{"intermediate_size": 896, "positions": "rope", "rope_fraction": 1.0, "attn_scale": 0.177, "tie_word_embeddings": true, "parallel_block": false, "init_std_qkv": 0.0312, "warmup_steps": 90, "schedule": "wsd", "decay_fraction": 0.774, "final_lr_fraction": 0.0, "max_seq_len": 256, "doc_mask": true, "max_steps": 4137}
Each number is 500 + 40 x the weight over its row's rms, rounded and kept within 0 to 999. Layers, rows and columns count from 0. Numbers have three digits each. The size before them is the row's rms in percent of the matrix's.

# layer 10 MLP up, 896x256, rms 0.152, rows 382-453, columns 192-255
097:460489475506458497442450473482481537477458467586416511491524477539478433473493474603450523497511510561543596503455498510461524542496592429494533469530492565489521413451476493504459459460441560
101:482490402513510483443545488462472511462478469480506444485601537490497496439569593502509492469504508521489459482482548511553466539468509535525538478459524523474581549513492430525537411580476442
109:553543577537463524471492492467523503490494506473560429571487494421495549514487455503444549477569500489525503537543480522500447503467477516520517367466473556559501484545497466569496432478518475
098:516482500505561525501523504441533480458422479527552396517527455567488517502479520448481446507456479486522493543438600512517463435509460530527498506497453426496495539434486463462532435542473497
117:472584492422482466540472481501520483568484545504476526457464488424526517489543519421504537448512475495509532455545531531541476472426480554522468481533476455487463502478480542500469532585552520
104:551575453539467484455504465542523504493590448490526489503596473393485452523482450508506484440489508532468580523572580520492463495510506464501466498480463557533602524447508531502512504527545513
088:543488506487561540519548459568455520492506546538504552478546493473556414441526492461519519594516566419559445495476555484487527461494579516507526496490487531512498469508540445514461493529524454
099:454510486526471487559500463496508454463444492467496473492544484451534537554486510456541531490520519503511514588536469459490440500520528531429460514536483525439442491459490531588481579515532472
096:568501507460447507502539492512454426511606495509568430452505518508464508513462427453517471416481483479576571508468510532476485521514533479475500531486518526548479546584519533467522436557546487
108:541498469530506494415470464498493494492492439553515545455471516448442507504513540531514537563483487488522482568526538498474521399505514506498445531452478540555554493452518475438534405495465563
083:524477494584556465605561499498488468501446487522494497527554448483526508525565487424419474572470455534517521489518439462484456488456456553472526501466484566556436507506476596498523478551621579
093:562451559550511498524510494631488535473531573500488496530494503481489427500487461552503463549511556495472586428528524497579561451556479445465444478442545510530460560551533482530517507538556491
107:444517471548465515463559517533444521530498480398453405523528505501486486540496512499471485487504477500452539408500484565493451531509459444476555460519510513488507569521533592500492491524529516
099:482519441408471502496540505523470557471519556532478435524468550497502492599557567495541542573496400560508569503475513525448585569493469495528544494512532508590569463497581479527415501527525496
103:490465528459506487532579470412458558494483456495518460515495442540519466472554426459536488434549481490524452568473544510567565503521494549469507432397460468580416508532463509490466479506528529
096:490508545503408552481502473497481475492486570464467410539482471512464489526530501530539503488546490493392543460399593535479473529521544587497464431460485516447557505501500457505572517532405572
111:442497480498441522476568539482478442609511456470477494526506470577480486516509520555528501464517507520523484455455456550546547548431462503536542482526513462444570377450529485434518484494458447
100:504621470436469506539516422572450498524539461394428482463512537552544496479487416496512441508518504515459428475506445579446507550519480503500528433546527460560519520474519439605480536517430506
095:496480442497491567538478403488451555574471525499486490496446417525447493535438524506483483515501548457520440526494484534536481405547502412563527503482523500519472479417481559483495516505612577
104:510532516459466515473457502476492469555525466419479496503568536472602482557531493559527510517498551400563510518509528505570518497573464520469509536450533541509485450520490455553560553495509491
099:566562549451524504532503451599468529471489487470440515488544518458487471527502441564512518472464520495449563480512507533516553468493507457484511473513519462634525480538527434509515522553464506
095:480500598460443516487543468557538563514396489517419494416496474485531439549501513528449517517499526453519488445558582499494455449492453473509495540502527507486548499509582507416501548533432479
111:474497439434502440563464530497445478418519482503481527511535526506527524496584420525468492418542512460459519486597449476532496547483463467522479463468499536471493520486541547475506474466513590
090:515470458500503476508619498495485557518503543427502583558474472438460510533470429457495509516482477499523576443497564519519567458527496515511503460466471480495511517482522529469538545465460521
097:460425471516500548522512559456469498531508532503488508509597509500583525506450545450518506473497515403631541498512517522514476521520466513502518560508477476492555511453461557475472549512538527
110:453469470502515531486496503497514513545526548443459484481545456410520480469523456469516478520582548517480521465458440532511475524490555562568510517525492476501508441490466530521501513462534514
105:510427536480478509516544521457493471585507447497455490504591532535453548506460531530534482497488489550416483490556455519476438473443458473512493551504504532400411539465451510512559537512449493
092:517482507421564456490519530409383437623477495529557512473557456518543505514516532507522469580498485484478509494449613570450483503485458506499552523454518475554533405479563464464485445532473515
098:485553515468487535490533541517474494509560491523449451466472531474499539454561538520512513440469482542526491412501500499551481454474465507514482460524552433559426453549442483520511471536503496
101:505457524536544518437436528512477546509491518488489552420565507405520486522576378578482455489512429443500420482462483543597476509463507425479467501551480533483478490497499504471500506488490534
107:531497529491513452514561497494497509484511530483539508479503476523509489539542406495516485419467481504509428495424588510543494418484441501432521545455434427527542494448562574564484500532499496
090:535539520523529495483547461512520511474461453541519502492471442506457472518474472502598572488514398626544499554548521522457492517491482491545482455503505475531493499547465496477553538466500458
090:534569521527490520538455504480509516444480513517519487537545508463532472443445487492501499410494505500503464440535522513479545572490524515499513563494493506537498473460434533473526527451447535
092:533491436591437493518548503498525486501549465496510494518516463504442557495529546519500512464511462482508466522509505539492457559450523426543549518470513530524434485450507464483543494572503467
102:513431526531540514521507547467505526509477373477506471434506507481601545559532506512463467583510472488472539523508571478484504484490473473610454451481460457521499515535461489564538540529508526
102:498448483483505460517450525433439495498438561498495510551481510444517487552535519536543449486447482560503524513588482455489555585432424458572394451511490512514557448545451496468568509518490517
101:464518449445500506523458480537476540489486491523526459503503478450495465487568457438588526541524562489516480482501516445454503510490459486525521511460491450494549464557488461492535515470504496
098:493516462474458564513475490435527565523460552502458470453590496575464489542475488497490543487448545481490498531478489453454509518463537474533537515484524471608515482462441483442518493510493488
108:485524450467451507444542485425597543377572526506477463501537454506530460465543536469531506549602466511511496488462500505463515542493545460491450491523508516509512515489516585477476451508423458
108:446501475464531492414511510472480509577508570481516446529511422486407456501510463526436525604501547533503442473490538465477464491493562498562477549541507516509617527471498536480479578508548589
100:496483482470504478482485564462464525513534481504531487525500521484580510443444537533486525542557520476490434451536468447471458455535464466562563445638475448492534454460536561485534504463506494
080:537508502512526448524468503446492485518513491456545437462538508502473504458534533509538463457512426496513482445577530522498589597590428496482478518560438510488485515516544519472466459552502543
101:459509503499503534502439471454509472477536463483505592500594492467498515547501449505403462487487471423563534487440523562435509519539495534552489538552577488438464486514445529522432537468440539
097:562422553472431504509489490547524538519468502464494460562479565498487480438525417530498489633457511521496492502510576504516513503586495479512547466513511544577473453457483506486496499573539474
100:524486472471549473477567574514505453492475590494530440482541477521546476503542470493466509479483527506515506572501517502463451518454487497498465457491558461516563536466481431535565470541480557
115:487551493484536551506484518496553585492522507524495442497466499495426461410435643465474495509538492483516524415451420536528551437533576544493500516546529533484509454538466510457489531471492439
100:491480493507444580476522483403479467513507547486475497504460487497485422478517489468503473427598487525507450481459486520431515477521573480486500540583510480504521516535546540547393469536443437
112:509495506452570492479460512499474493543594540568506586494558483430521524500496484489530456533540423534515412550504471489469508461483503506490524529455423473463559448511523527537459432531540514
103:452496580465470575506551466555474568545521414550492518467458522488570474528467493466464460430463462473484439509517458494488549555520478594531516490497480461405469419515545477519451585471559508
093:424496515513503466488437531468469555461463490525548544535406503489500507572485587484467541479598482553572539519508454520432498510540455494520497420477483496448409509561505444519564430450476512
103:471539502550519499503477544467512531576500483506485515541378463550503564496428562613501560491517531532518531565487464493500427484541402524565497551472465536567545443515528479486469463445497496
099:495494459496544493498462457473476459532483564460511453526523470508485474525507548503498496468544463546539496538541492446520444473529466534572566537517487535515505507500411527491441543512471505
101:528493415572516551491508490494511526410554546462503493427503548560448466512447500486620520495532491521588541477585418517471515517478498495513599502518483408460468529507509494562582441465450436
103:529566413488535544540494495574528489530470540560530496482493566584465532443425505522463515467480511513489493538489443470488446442512510487426464477477527482452523421468517525489559545548470414
087:487519552488426434485486528447485482533498546529519455431560510467498489505487486509496554448545440466558471549511423461490539529552484501448526507582497534501512527557549491465492482500449431
094:534511488535479521530476530513566569566446460513530477514499499430555459504452503570480437443544571498459483505548461505503485478432480521485492464501502522606527575533500445511532550443533481
103:491525471520482513521564469515477534491540493457441512480503553471533566585515457526473489476518454478541456503475496557462475455466467545498508496510544492419452472441492502469543511559510496
092:549424429520509510485522472470499540533508414591457467538519493454506479506384492485504394519482563471517476503500518465553508534510485458462424453466472508491556450535567486516513487514483519
109:514471454490499508508440448486502490504415551461502491475487509464461519505502445490536499464471530447506476470546494483513555496572556523457510511481494586569433439502449526458511528519468585
094:490496518465512456528514472475512505539447495505468545516478535533490508511486519533498578440530582516551496528501557492542527586551498522563541525450506534469493505526437560421548492494456483
105:508557489503573514437524482457581532466451505504529459505476515534543516520440503529477522494462457543553431501476525521505548526531473488484431446440476397568519497484522506450517438506482417
095:467470520507528579483483425471475467475544513484540553520448523554509525520459544544509451482422492578457427434431535510470535529506542531461530527570530550524408570482480458473502486445442566
094:469491510505500502519529494482503493496435509544527618497495479484481516524519490526525495442454502539427481550532565492504493458457432481508540493534516459498505480494462484482552564507435463
116:468490549516491514476426503491498463480474502456462469549485602505561465519528476512534507556513499473485533416497521495490496485456507542515493505514546569463562527585554523558442438472589524
109:499481500487533498537523487494543506484449442528469467527513459518504586477471509413516536441485491452530479485545572519485478522471527471517518487541537507494517453446474575514457388463503496
103:543507459497462546502520483422465522502572482463571456448565537439485503485439563536504545571504546508464528483504507562455540470506511541478517427547469501435497466510503489492489549531539517
094:549524595500484516491527506518463483492506477416424478474499562465505467533479509562501473536432524489495537451457440466537500496448429592462416517502472492415518507571455474494498521457523531
090:598437529447498493428484544413482468557509484548523498529505445430520556583527513486524487508514376469556504502493506528533465510460509526479459527578576488494472485550474484515503461521492500
079:483472491494407501501485484550542506577482510469463506457490569493469488445526490495462580483517547464507545511480546513508494464487498484519438462539566459510496496573534465521478522469500505
090:456586539520576516485472491392539467537513438588535462458446487530459507467421510473531541516410520522527459493505457472500553512530495491508508482495510516510496495476534449522436572486475507
105:474465527517530441487557575495496478513442497488468579485584519510469494420502529447471441534460500448526443518487532566465554551534552590517532543476515498415549526573517474506492557565510569
104:513469540502544575499558515592499520490500489486509472497461495561424478516569538470441432468516497457473466516582519497488444522506433504468543464482461516553505523513473489451491523596533483
# layer 10 MLP down (transposed), 896x256, rms 0.081, rows 382-452, columns 192-255
097:500464523497510453448405528473504440535505449444497446456468501488482501529546497501469536492541513481480535351491488533511447512503452478496580476604477495497506456506498474441489507525551548
104:537452519545492501458535496478482548588518580536566554494541455505504486484498455472455440502467527488530546478589507526527515603461582467509508468537475464537471464439543530524425489440405514
106:456467531568546427564524486506490494536470466456442502506511516503500494446473534515556426503518472541517452564556515492486472467528510539524485544499452545396487531528503447473521553509521520
104:516473507462442519545495520409468496517489501431450478470510471562492494498514565509502476462509467432523461428562528499498519532448512492541467556510399486449552541494535511561524413477495505
108:526512423557498507524475483493524488523492485591484499465461545493538540464523445511523471490515572501429485456536540567553541500516485496525504467474398499527517438512482534475548520469461496
106:498502470541508548457541465472468532530530447558480528516514461508432527523486441521527460487491457450516474511427463502507495447436441494498522513499449540540490442493460429489460455578440474
097:528489515541508479559528554460532492512445535508458547558527480514508500504512546562565457473513507517475478441458543484540528489527588543551518556519464468459465429552476445564516542487536466
103:512518473492468528517531553437571460469543471499495515496497492539483485490465458517491480545531578537523515519489556564500502499498434516495574538522441521483560481502527497560513457484534562
098:527501497475556420506523514519522512450567552498484480521555551426462458466490513499518468502464424522559468556540528517491506491488478503522576496528530521449514477405413480447493491503454480
101:556527499507483540523498504540476515469532541482507537568518518534536478519474554535494522507588497449498392510495619527509458541505471457449532468497464503534451472430499480572497525540443476
096:429528595493456487525445563469514478459524463499452506491506565532521494478486474407528480541526432546478513476581456493451486406515467522491481516496432517468476503554619512487485519413458532
102:448487398492558458535470475501517542483441445447495515514484496512469545493505619465448531417530505486516509420607472532489501498498490517449482518576494507524534534539446518549456530466498494
104:495446567552517561500481522515514471532449503455502572534446452539503519498458437535467507416524466471498575560473530527455478558464475513551506542499453564479528484503448457464460486471485576
097:458577433496513511499456466433448507463496506491494506515389500515457466500482514436447464486524501471507459526489513485546503526453458498514511434505513579578555479470524458514415514501521550
102:437568471485499578511467500435499461459513531497510524554545456568489418486449543499495501526469520528491519480465460548572505519548495473466452525430427515492427534544542430529530456509462472
096:500505510506452500509536514506504449482478531548483480510462492525473473499525521511499480543497575551447484533487538468530478540517499511489474537523397417438486471515443539472504411398542456
107:495506458456544502439511424491522458555526487460467447486439536485463497513557517518534518507510519521507520488465543564471520526452548522511480548508556487499579492505459498467438516436523454
098:556519456430493497526512463484445479512446450497500515496486497520547467537501575480413561475564472484499499476484489453467416463599530428464521530542614536482549458501475427521570542440480477
090:483429451471539432472501540509478453438521527508510543504517534472573574562558555506488587479550528498514450518489487451539511553471432493516447499505568540488428464495495522487482583466524466
102:476520507577490539550549471527528491530466494446546504494489554448520422511465478526454431449548527527595517509567510512456470473440413532527421511495592493460554471578489541460487555428542538
100:443463482400439525529417444519566535552549520498545384585528499489550471515509521488476513466543535499475402534496553545449458511513503521480496529433615544453494512508513535536499470498434505
103:567517484491448529576490459473422474439509478545462447507460545495467501507488460529531491454420459480412468531432521535586509498478482522523485432439432487458498501489440514467442521603466537
104:516506539517462487478524502531533501502494541516558456584508519467554507524493505504483522528532476486497551443511493533497472541512488497460565487563501488541485473574548549567495636521481480
095:542558549505489508512507480517437478530514563499509482524449386504508526467494523525492517560488532509475440476478539514471489511570568507505439510545495488450495430500538502584530515437489540
109:498482531505490428491551491502571463534518533525452538483517455562466406454554504506608494519551459539520502510524486467499455461505494459443519573545514495470529481404500541461477526527542523
100:522512529476490560518476562532483496557622427533434438538496583475515481479487502474508461601533528513586464475493542485443514530497485555560509358473477476485451467491500474480535517505458450
107:416518535483496502450572443531514426455457463504526503583530501473446474459464547449541499496584498479513506524552478494557492498480441468477465548458410495448442495481498473540485467487501577
096:499570450489507489517477529503507524518466488538532518441504477448493433537479504564509394549576573523568482521490440544509525546467495553499473481507564555509548546469479492529527562494501493
098:512485468471485538529463470443592475549469463492563551544524546528433489503476402498522510464518468518486496440572466523447512465624504472508555512507446519473496523550489513570512460473468525
102:483469466487504443430536538590520575513469530469564513534461422512508506547453463488426516455540430518433437502504438469488540469481528549461496482574495537576516412420509476435455448503583526
100:474482483539523567518513504551572475553565479436477539486505443540508522489429489505540519507475448575482497524547473460485464491488574527470545448450482498475564510476488568431454497460470597
088:470480493504484457492546406498498426577529477507488520490545540405448522474438462552495510521521528513423628544477518587556513560496437462521523523513513456488525458508594489497563450513479458
089:422479542512497476571516468556490535500488445488451535506501447426553496570546553545496537447451450459535540569526480501458499523483511572440536521489509485450567479502440508460441487505591488
095:523497541504472482492540468488564484530569465506489525540501505516556490454501480528506535491473491530500433482523522546470483521498510501409538485477443455517522502566449549478442467506541487
101:534439517481577452464504484476506489481530474546444545541455459518499539542533491521474471553466525498469486515501552444488572422492476537456456516478589543543444531475488516409481557518508482
103:478436528443564487468445424530429519521556528469472514495524521493530533544493560529550498493519442508531481499467537548516503492485439528475515467500586561526471507547488395497462481526514548
099:439530557514523517519495517498565505471540553514530560581480579556572556512493542534445540517451463500450496444566474490573454548539539566441513582559575462493480622485501424482487474449532543
101:492542543484495602519417406391535530518535488496474574550457500529463549511414504490544480485516472464513487494547441454509489490516532497480477439441483560466501537494523525488509546502495544
111:449563483453485499509584429453492480460466522496521539496481510589507447539440460514533448467559473505560474572567475414560474481565421507454494498469522468485500528492499521483470474537496503
106:464505543513513456412549499504459605472462533538470511547391517582508491442495532506538509421486457550422521509499498570526463461541532562529529515444510497508420551516542460520490566486566458
098:525473524511531460510507493520471512470591509485524504450484480514490529462592507558467421481514525470502463549505491476531595478562532496522513487445527467509589503427488457482510508486553515
084:487558437573481545495439471484531503496474480523493533552536462516439434527479499447527550528527530522518573504463494455507514568439492541414554495502387554482537494566485511458464501529451458
095:496518523396550525481561483481529518488543567409444488548492408510470554449476562509503516527554506467557455530482497541479498505572478486490483423514520547468487396485519376532515502468530535
093:497507429558468460477481445442506462467488541509441541442587492459504466488525456508510596490499479511523525442492477506450475504444442577441422568519471460544515524496503544485480484490529534
103:506486529556463489528461575407473540541568549549443467484543497532478536536519471460506518444546474478429496497511517490491495478511486492434514510510551555522474494495508527490548463503525425
105:493531517492565556475482513480474526559497525461534491508530587463496479515560490463481474501536424471482403559477571488509490528550430583550508517487525456456432541533555454479503490502450485
101:545572462498533513514503511453525497488486519520496499477473492463486523555549520491459537493509520501466477573493443428540487447472546510514428469552445489507430533440460456553515508465489474
110:507491486494412540514484572525469521536481485494493532503506489518494580460569530475494460451525541477489514478567493484538444486556453511501471567464421544499446512614539494502489541442425556
095:509451477566503467538434523462533542529495570447566479555438492479533527475473521447541479526580507503498522457490512470508502525461471491491449405506557426458475604445466500478463456480560436
093:470445482520494536562549494510434520538577485433528469513484512467463421466433490516491467519582535530536494463512510525484549446524493477469572514521433475443505460487509462452484538463545470
110:530527501496539514602500494516527512506467435560517463497522536541508509576509501450434470497465463504489496595539451531483493463507429494544512500564553520460510479489482449476493527498457572
099:508464519479528505533471526462502482562522473455490546536542453545501486550478445583529541513487579482422511453492521477489447440551469494503520481419542491514531532503456527485525534514514479
102:464594482486491504502476451502520506513572521526459492493460512473558433538546482515485526488470526494453490425572509570539531533524534462607564514465544450517565528480502546459546517529523557
106:548506521459535543510547497452504534456502483439518499542534490472536484449485519487452543486436526430484534553490471512549459448424516466494437407462540500536460494533496540524482536495509467
092:458445468489498408477496485429511436545520512567505487465483507553490463387427503475494473515477474479559493460481559489429449491486561510534507482438516509560488517455482482498496500499498588
097:427509440478516430519479466544508520528540460486584481487504473604526536500510520458522572547454548501513544476516517577497516485487521479496467477573509505494553417542493496522497545465499509
096:524446422517448588479523405456508494464441532506492448483477497510494558512503506571596461426582515538522551496523522494515495473513466507545542476521485433563538554477546480450489476467560474
091:479550554494514492565499528488491473483481457562568522475531521455462536575516488547449564473500554566502473513473520570473540481490495508392520448528481520501461471491461455497517492459494496
107:495510495538516477567524565540482448476471445554457402556489500526547472504485550459557540495451537485511521445415488473472535516442521509478458465505496492506424455513490565478539507460477493
094:484511497501495483463545502488494431560460462470476476447551559496437480484479506489525540486487494451440492518525419538527486472523504505592523554548420547517485412460526543568529523535476470
109:461544547529529610471487474609511523516448461506428508521486523420583485511502457449531508416512547504468495530514504561409458507520558492537422527484450452459472513481506506458460533473467458
103:461534486593549514511546448584515503552506468531526521474568491547542476487533523466511428508535506569455519487581570504553525590502566476546477525556546528514514456503463506487489508436400423
098:529486559504491535476529563538583520474477546507453572526511600538474491469526441514527469550487516446462497481493461556476498460503495448459510463515585522553532479555488528567469572528450567
109:557541454437477516545517437499500500485486509492512532480513448468528484532531545539563444469560513484505550532460538542517431473526434416432469538484474423537582501454579468471530484560584546
101:461464456469466515432528555502516516485563480487526514489439465480543522531507545515434508519461451473523480439500500520506432510455459489468452492493454515439426478494479488479535399423556504
099:450516528447487563589579493472530531495428481472517451477496451452597519496563480509521623498512552506476452404496495523535512484533419528452490473441561451537533598509502511518494506553466488
097:495570499528505450519463533485529535484460496433531511495603513485518478456489529493504549440400517483499624514538430650514475474449485483508559489486411480500451507483543514518464519507455533
088:461498523461456376515444541451496472547469507468484495474457488518458504426582537537536461514532477563471494513442502456527506571402492524513526467497551483523441482479487485479481489432524479
084:534497507461525497500527525531535575495551503426525482551457545568483485431444509461493490500491558486517534526481516575497443425503499554465578505523501471405516558406471510560494527496558495
094:427505417541461491522509410505501492506544497505471509526490449449554544522437450521523482465483533503468491498469549518491599464485477502571512476482515510475450499522477555516507471414494442
103:515474515516539506512524518468513571496491466429417533512484486548532486520457434478542530498516514489539500572578518516492422462552445508498512533479548455535483416521423507467495437454498484
# layer 10 MLP gate, 896x256, rms 0.155, rows 383-453, columns 192-255
102:506529506432559552501508479403467477486593501536475524493499512501533491404550549474497508500427429493525497571538483509508537543517430562412489579509506474470478467516516506495460535561507464
108:509531436456492412511490535489523472516478508509506509523583537479508512450447543531499483486462479539523489477514485466493527446524542506449462476503508554498507554425520469518460511476480504
100:527562517499455544509453474473531453523475448473486475550451506539458419523499450542523451424493498505493453532495530532544458512503456498470390525499463490526496448598513490569455442513555443
121:425545521547468511571531469501521568533480475429543498521408531519516454463459551475499518453474527515516519548553600452536478455501465520503486448508546502436444513598424436484498415497434514
098:479524519511506459444499466552501548554549469428442475507488507481485455541473430549488411500482536539471538475493469542504480490487472550435495506544536533531533553490506423535537565530568491
088:453500564527557473552481530430558500521432500452491506463466467412504552542516525537530527473494517470557453476524427493539454462578529513492494496522471488444547520462531450480430504500508587
101:562512537420549461399508504474570511562480484563501482428460460449478446460477483559537522469502527485556467442458523524433438513532487538580440520478502500501404526474569501525485487542501542
094:597495477525531428541436557478467534494487482508545538477477487489483458462503495551543478528429535583515452494555430567569488477500489530478489529524547528460532513624496485511555465558498480
104:466476510526476507453575486519537509500451439507470491569477464528505489530494625525551454564523529456531581496511563511452423508486524546465500411462568487510485533547577450502528474481503500
086:516566503495461530439459457474458474540488495479493499493446525571560459418513491516521539497523486461509492558565491512530489541460517482530502490557557529471527548480533489403426518516466474
104:475485504527586514509495521573484499561588481513487545448555511527510528485469478570534443469517571506527564491514518494470567532480501435525468416533503537502511435538496433478459485515498521
100:493490481499512524459556516440483476523476459470524597474555474459484481472446514468534495528533539505502419406556524452493499468582510567462472500473545537542517542458502497500489513555524468
100:446571502521537584468461481482534589474480430512495502467456499456478493524480550523581535496427536553476549444443475585501483472505468446517515535501461463460492476562490517463507441441452473
105:560531547539540438551492426471552487489544517505512514492554514525498500511528527547469523506462560468513504505606492490482437448502476454425487510491495510522452519506530513531556523453533549
092:485560473462546523571522527488480449455510551555490481443479540409459530549526550573487505465491527550446527481533585475496474534498449539567503427500495636470463495512532497511476469508474537
105:514532520533525502463515526494512472478511534568562511563495471514501526423561483519580483519416438472469446519492508473512421497453434433507480444555530535517477425543530540441552517510538511
096:508501482501506476523463506503526531507549511474428481460556457495461472500481569569555411608501539482480555518558458550488539564468520467460502482541511482485524430514509519535500567484534494
091:488479538470493523499470531581571530470558478540522512490516508461483450523499521500523401579513535586457502525546529477450491554531539471503501514413483476545465489580488461577545467438523495
102:542517439461513411578427524568448531466535538462528546565513503432554481460463542559476455413483485387468498541539499579507498540530467482538481520506443500423466476459543489438483587540513542
100:500525531476453520417473528431504455469450541610528464553490405497495517451519512521502532520448514497551430480523522511539451461450482483504490476512523462501524504414465583495475506508534459
100:470533503565532475493466487545485486476443543465497498469546489525524534514518546519480444523530470507440570416510512499551468468510402428435515471507541525508451542545511571495471562531470460
101:466495471473467477520430590435495450580499473474490506468486526480499565466520522514550522497499475448543519488490493545517453512532458602492463560418538495476511513488473457512559436534559489
088:490491442473527531494516514479499491463472518542433484524528545489497530504447520464487470523512455475460510498518443461474509545443491451494533503497499550498534503434471534503553526476501467
106:571519479463539479548467450493548504485557481493480522489447542497428462483511417563457521507503504551538515492478465497523449447470524507496464502492558483560467540487521491566549427571454430
111:494542478505433461481502480542499560464504444462558512397521526529522537532518524510470505480482501555497560552510515431441527480491558486520497488496549591495510574478527444464501538511450512
107:536542477478478531532430512491509459520543518454514527463490522573473485519443559503486473558540500479487501516500414523472573462576502500520573470509458506486450526481586535488474496406472539
093:531521422515517484564456556549558485471502492511459521486538530524475580491450494556505550427534527450557508554517474396463497524520526465493514464472522524490537511488414557550505414496588495
095:521491476540534472478465449436531538469524528448455527453579551541588495501513480488508606399495426462497480544487550598470489530457476485514503492492481517508512517507545530429504524437487506
102:478547496530471459467503502507496519440472484554532497453551456561494555546529549572484431479558523508459542489513555458540503475488514466468468512465566559469498431495510523435524495516513454
102:479446470491571575470530432462600550548517429440501494515507608504490523537450501558537513483488505487470414509526485551516457495581527474464483479520514565509535494489532464525524472500442488
085:505488533505534513518413500515472530452488485515536528517458530485533484523564602501533453563443529409447493449500512489530466540461440513467448513585513493522537486534492559507477492498412479
092:565486547503438575472525468463473462529547515584573547494471440540456571510531549530474510545499526538544491480495479485466511434551454422526520455560528566495493547534550532580461450514433437
093:563467497467511473398440421474523486547523499466459513524437471480424513487454515546580449493512426535477507475567572455584493531463508453513476421589480435506519507482505529529443473527542523
098:474477568526476483491414514500538542489527526513516487538544516467463541455472555530431468487500493476553487572509595502520495458522518543502500535473512507492438592558478513523485522497491515
097:456449518530454528420486481502591520462499545495501462512470438457484465508532468493427500501510515539476425461527493488572478454485529561457490551419474520527514498514467505563496474457590455
106:552444502554478482461520578498510456485454465428468500484558469559526572457488510489530497532416454572529481519496485534525603475486483507455454501473533510443465545481451534473482510492534492
093:573490539503555484563493545566474456471541418521486504476485531479496516472529511588499455536469526468504538464453566444506500469479474473572477453533531474477454514501545487534438485512536496
108:508543464530537489511508553476556513530494478547422476420487505485583456501509509565518520443416436510503557477441522536465534438487454536468464545495512476491488491460480487491530591572565511
104:463472513509431507528493487510426485480430464476532499535559503513517572426560505477512440548511362529518503452426516567436480522497439510513561465510477421486513517522507417541532564478460499
098:487494462540493471529553512510513477502499422465405469487502542514461427536435399505491481499498467500424507521581535543452471505465487582482533546506550443492540488425483488405498533534555490
081:475492440399457523538457486493399526487494439580499522538442449485482500504477477540517488529514507474588529493443487486485538449448575535402487461553537503402514536628525547450511472530460441
101:542459462406489410557551550420493433524529552536498521485537504466499530494503495497568473493483471554445510541490509553483497533468509546444447441524587585550460485463458437550472495513562524
087:454410519558493491455563481492528505509426500434508458473524543456541502542517516520532485517525475532522459425556525451512443443595443506502492495504515585511486439499464571522511492631465502
105:485510481505526494540541442514503512500461558500466506440521487392455553503534500503500464566645532559500462510507491531530542496485521537510515420500511503535469467424522458485500470538548524
112:442457470462505445486565492482411484497546519583486531532469535496476435484493595469506456524560495518481551498457517539570474487475558519527472496627453547445528500511514526432501500482547542
099:482521428528549549458494513397457493480534495493471486537511595503511530479504513482521576573533532426509489478458471553492525527457490466542496476499471546495468503504536550505426526478538487
099:574484546439449578517402590509443504578490561548550565533456477508482584548506505511526473506548499506443482476533510530511435488464420539487517533503513461533420504519574549483495482488518469
096:491529497486503556607480520550538515507502487555454491475502548479555476429483511471528463494546514535510518401552551502465426521500580473525492447503498539496541421464535500546517570499536486
088:462442434451534465481517443498508447474532471455529538519527557523454433490478541563505527451491537536541482597531507586490504508461450459485547469507492559466445472556457544428471524495536496
104:430558495518496502554471475466562541521446456482542479481496523516494510436394432537529482496479525490531511526494540516445444495532480508535486571502527526456462539513512507517492457558462495
105:493498522450458456516516570534465420550493596519485505519472499492455454587463526576480496444548500496475407467548443433569511503465494473556441438545482511473458538484540473492523491498533538
097:423480496466472505460506472432516523552523438531500475504500484533505433503447469466517446437472477537598479476528428506474486446510406508543543460495512500539485535490601456481442528483505544
106:475523533486512522434465553494478485442468418461527551475521524486524471419495561488469499486471481485504508521503515578476467522465457465426550457484480480480507440454477513548466542528494451
089:554532510503618484531456559513474486558510500534476497518523557550519474497416451503494476577495462490514581469467473477524444551550572395532436512421508480459466547459513473471531496487497557
097:414448455512507509508450512555499489496453407548471473501486483558478460464476534540544447526494462408499556491474515475481532503550496557489482486472508425506494501504503471457575468485520477
101:518540530526439483421500455480445500513505564567461499508432559520503516511544546514502537547529479526509518524526493531451524503453553455480504505532545498417453526568473518572524518519480404
090:475521480524553534516525507452521411527503501552485482584481454485538528524513493483468439483524530434501449481434468506532497538478442541493511511513527501561534428482443476417553520471483532
104:513552500567499537524502522461563509510402549416453454496449454442521486521485493468518473488456554446522493460523496527454555482624525527502536474464565531514518443546474601416418436471513470
092:508451507534500529535530504573495566542439520494453446552484497455534462533522518560496472544484412492573428487474505550459496482506509458459507472546528484529522533606538518574484492592562525
119:499473477535485476471391470535526583481465552453511554396493485464497511500431508592535541535541497486555470481519453407461473533454536550484494469482499437469505494511522418481431462482523467
091:450528502555488470584422525454566462582502487552528557466559490512505482501465545516427456523531509464580481591403464459454506512513465472493454420517504519490537524562494451518449517522503488
099:491525522577542500493564453539540564525522463421489513535542567559563543527468478473558476528502492450482461437518467508565454522508470521504506452511488572462500456536526502581455518528629522
107:490470445531487444471514555522513401493569548527533526455531489554462471479540541532527475465494497524501513508570442546520508457534538462488447542491438573471492591525519472529511506498517392
103:451483492531491512481551519515529568524471437490485543548521559522504513478500523521520557525529534477608531509456552496472505459534467522573473519446460516518486508519519519499427438500519593
109:509571425486494461464460468562491455500526491406518495474453461534498512429533533543522530448484494535410521524489508500520501495501486412495506413575432547529472497535495500479569423563500436
099:474463539538494447437552513450559523443502492514499566504471451499487482581429431524477464527483469554507467468556502449489486501529556486483507525501507477532520440442530539471480506482430453
089:509372508539443534464447520531447483565487405562517515513481487538462527529492497544548546545537431504469470528478483478478527527524464473499504519514561514526472528547509496492584536488525429
076:472549453446492465517495476496495508534489468468484508446538534403474536514537490494521589489543479557494557531495524529558518431502491512519476420538590426556485449518595549477474439536542483
090:536487484503513451515486564502421497522562518528502467466479434542466491507513523481480485489495489517523499512538540513466546520511471549478514489539522554430469553488557485500540559521519494
109:482475525501501532509455469468504493443478557551460487474510416541548442462497539598530471474514536556486546479495478522554532519462441525509536507513550515441501420553420421514552536493492480
102:523520495456503473453476458539519492440521439526529537482491493515505527550488514501497440557495529454586515436550487498428509503525503463533541506496532466528536569536467491462533491486555504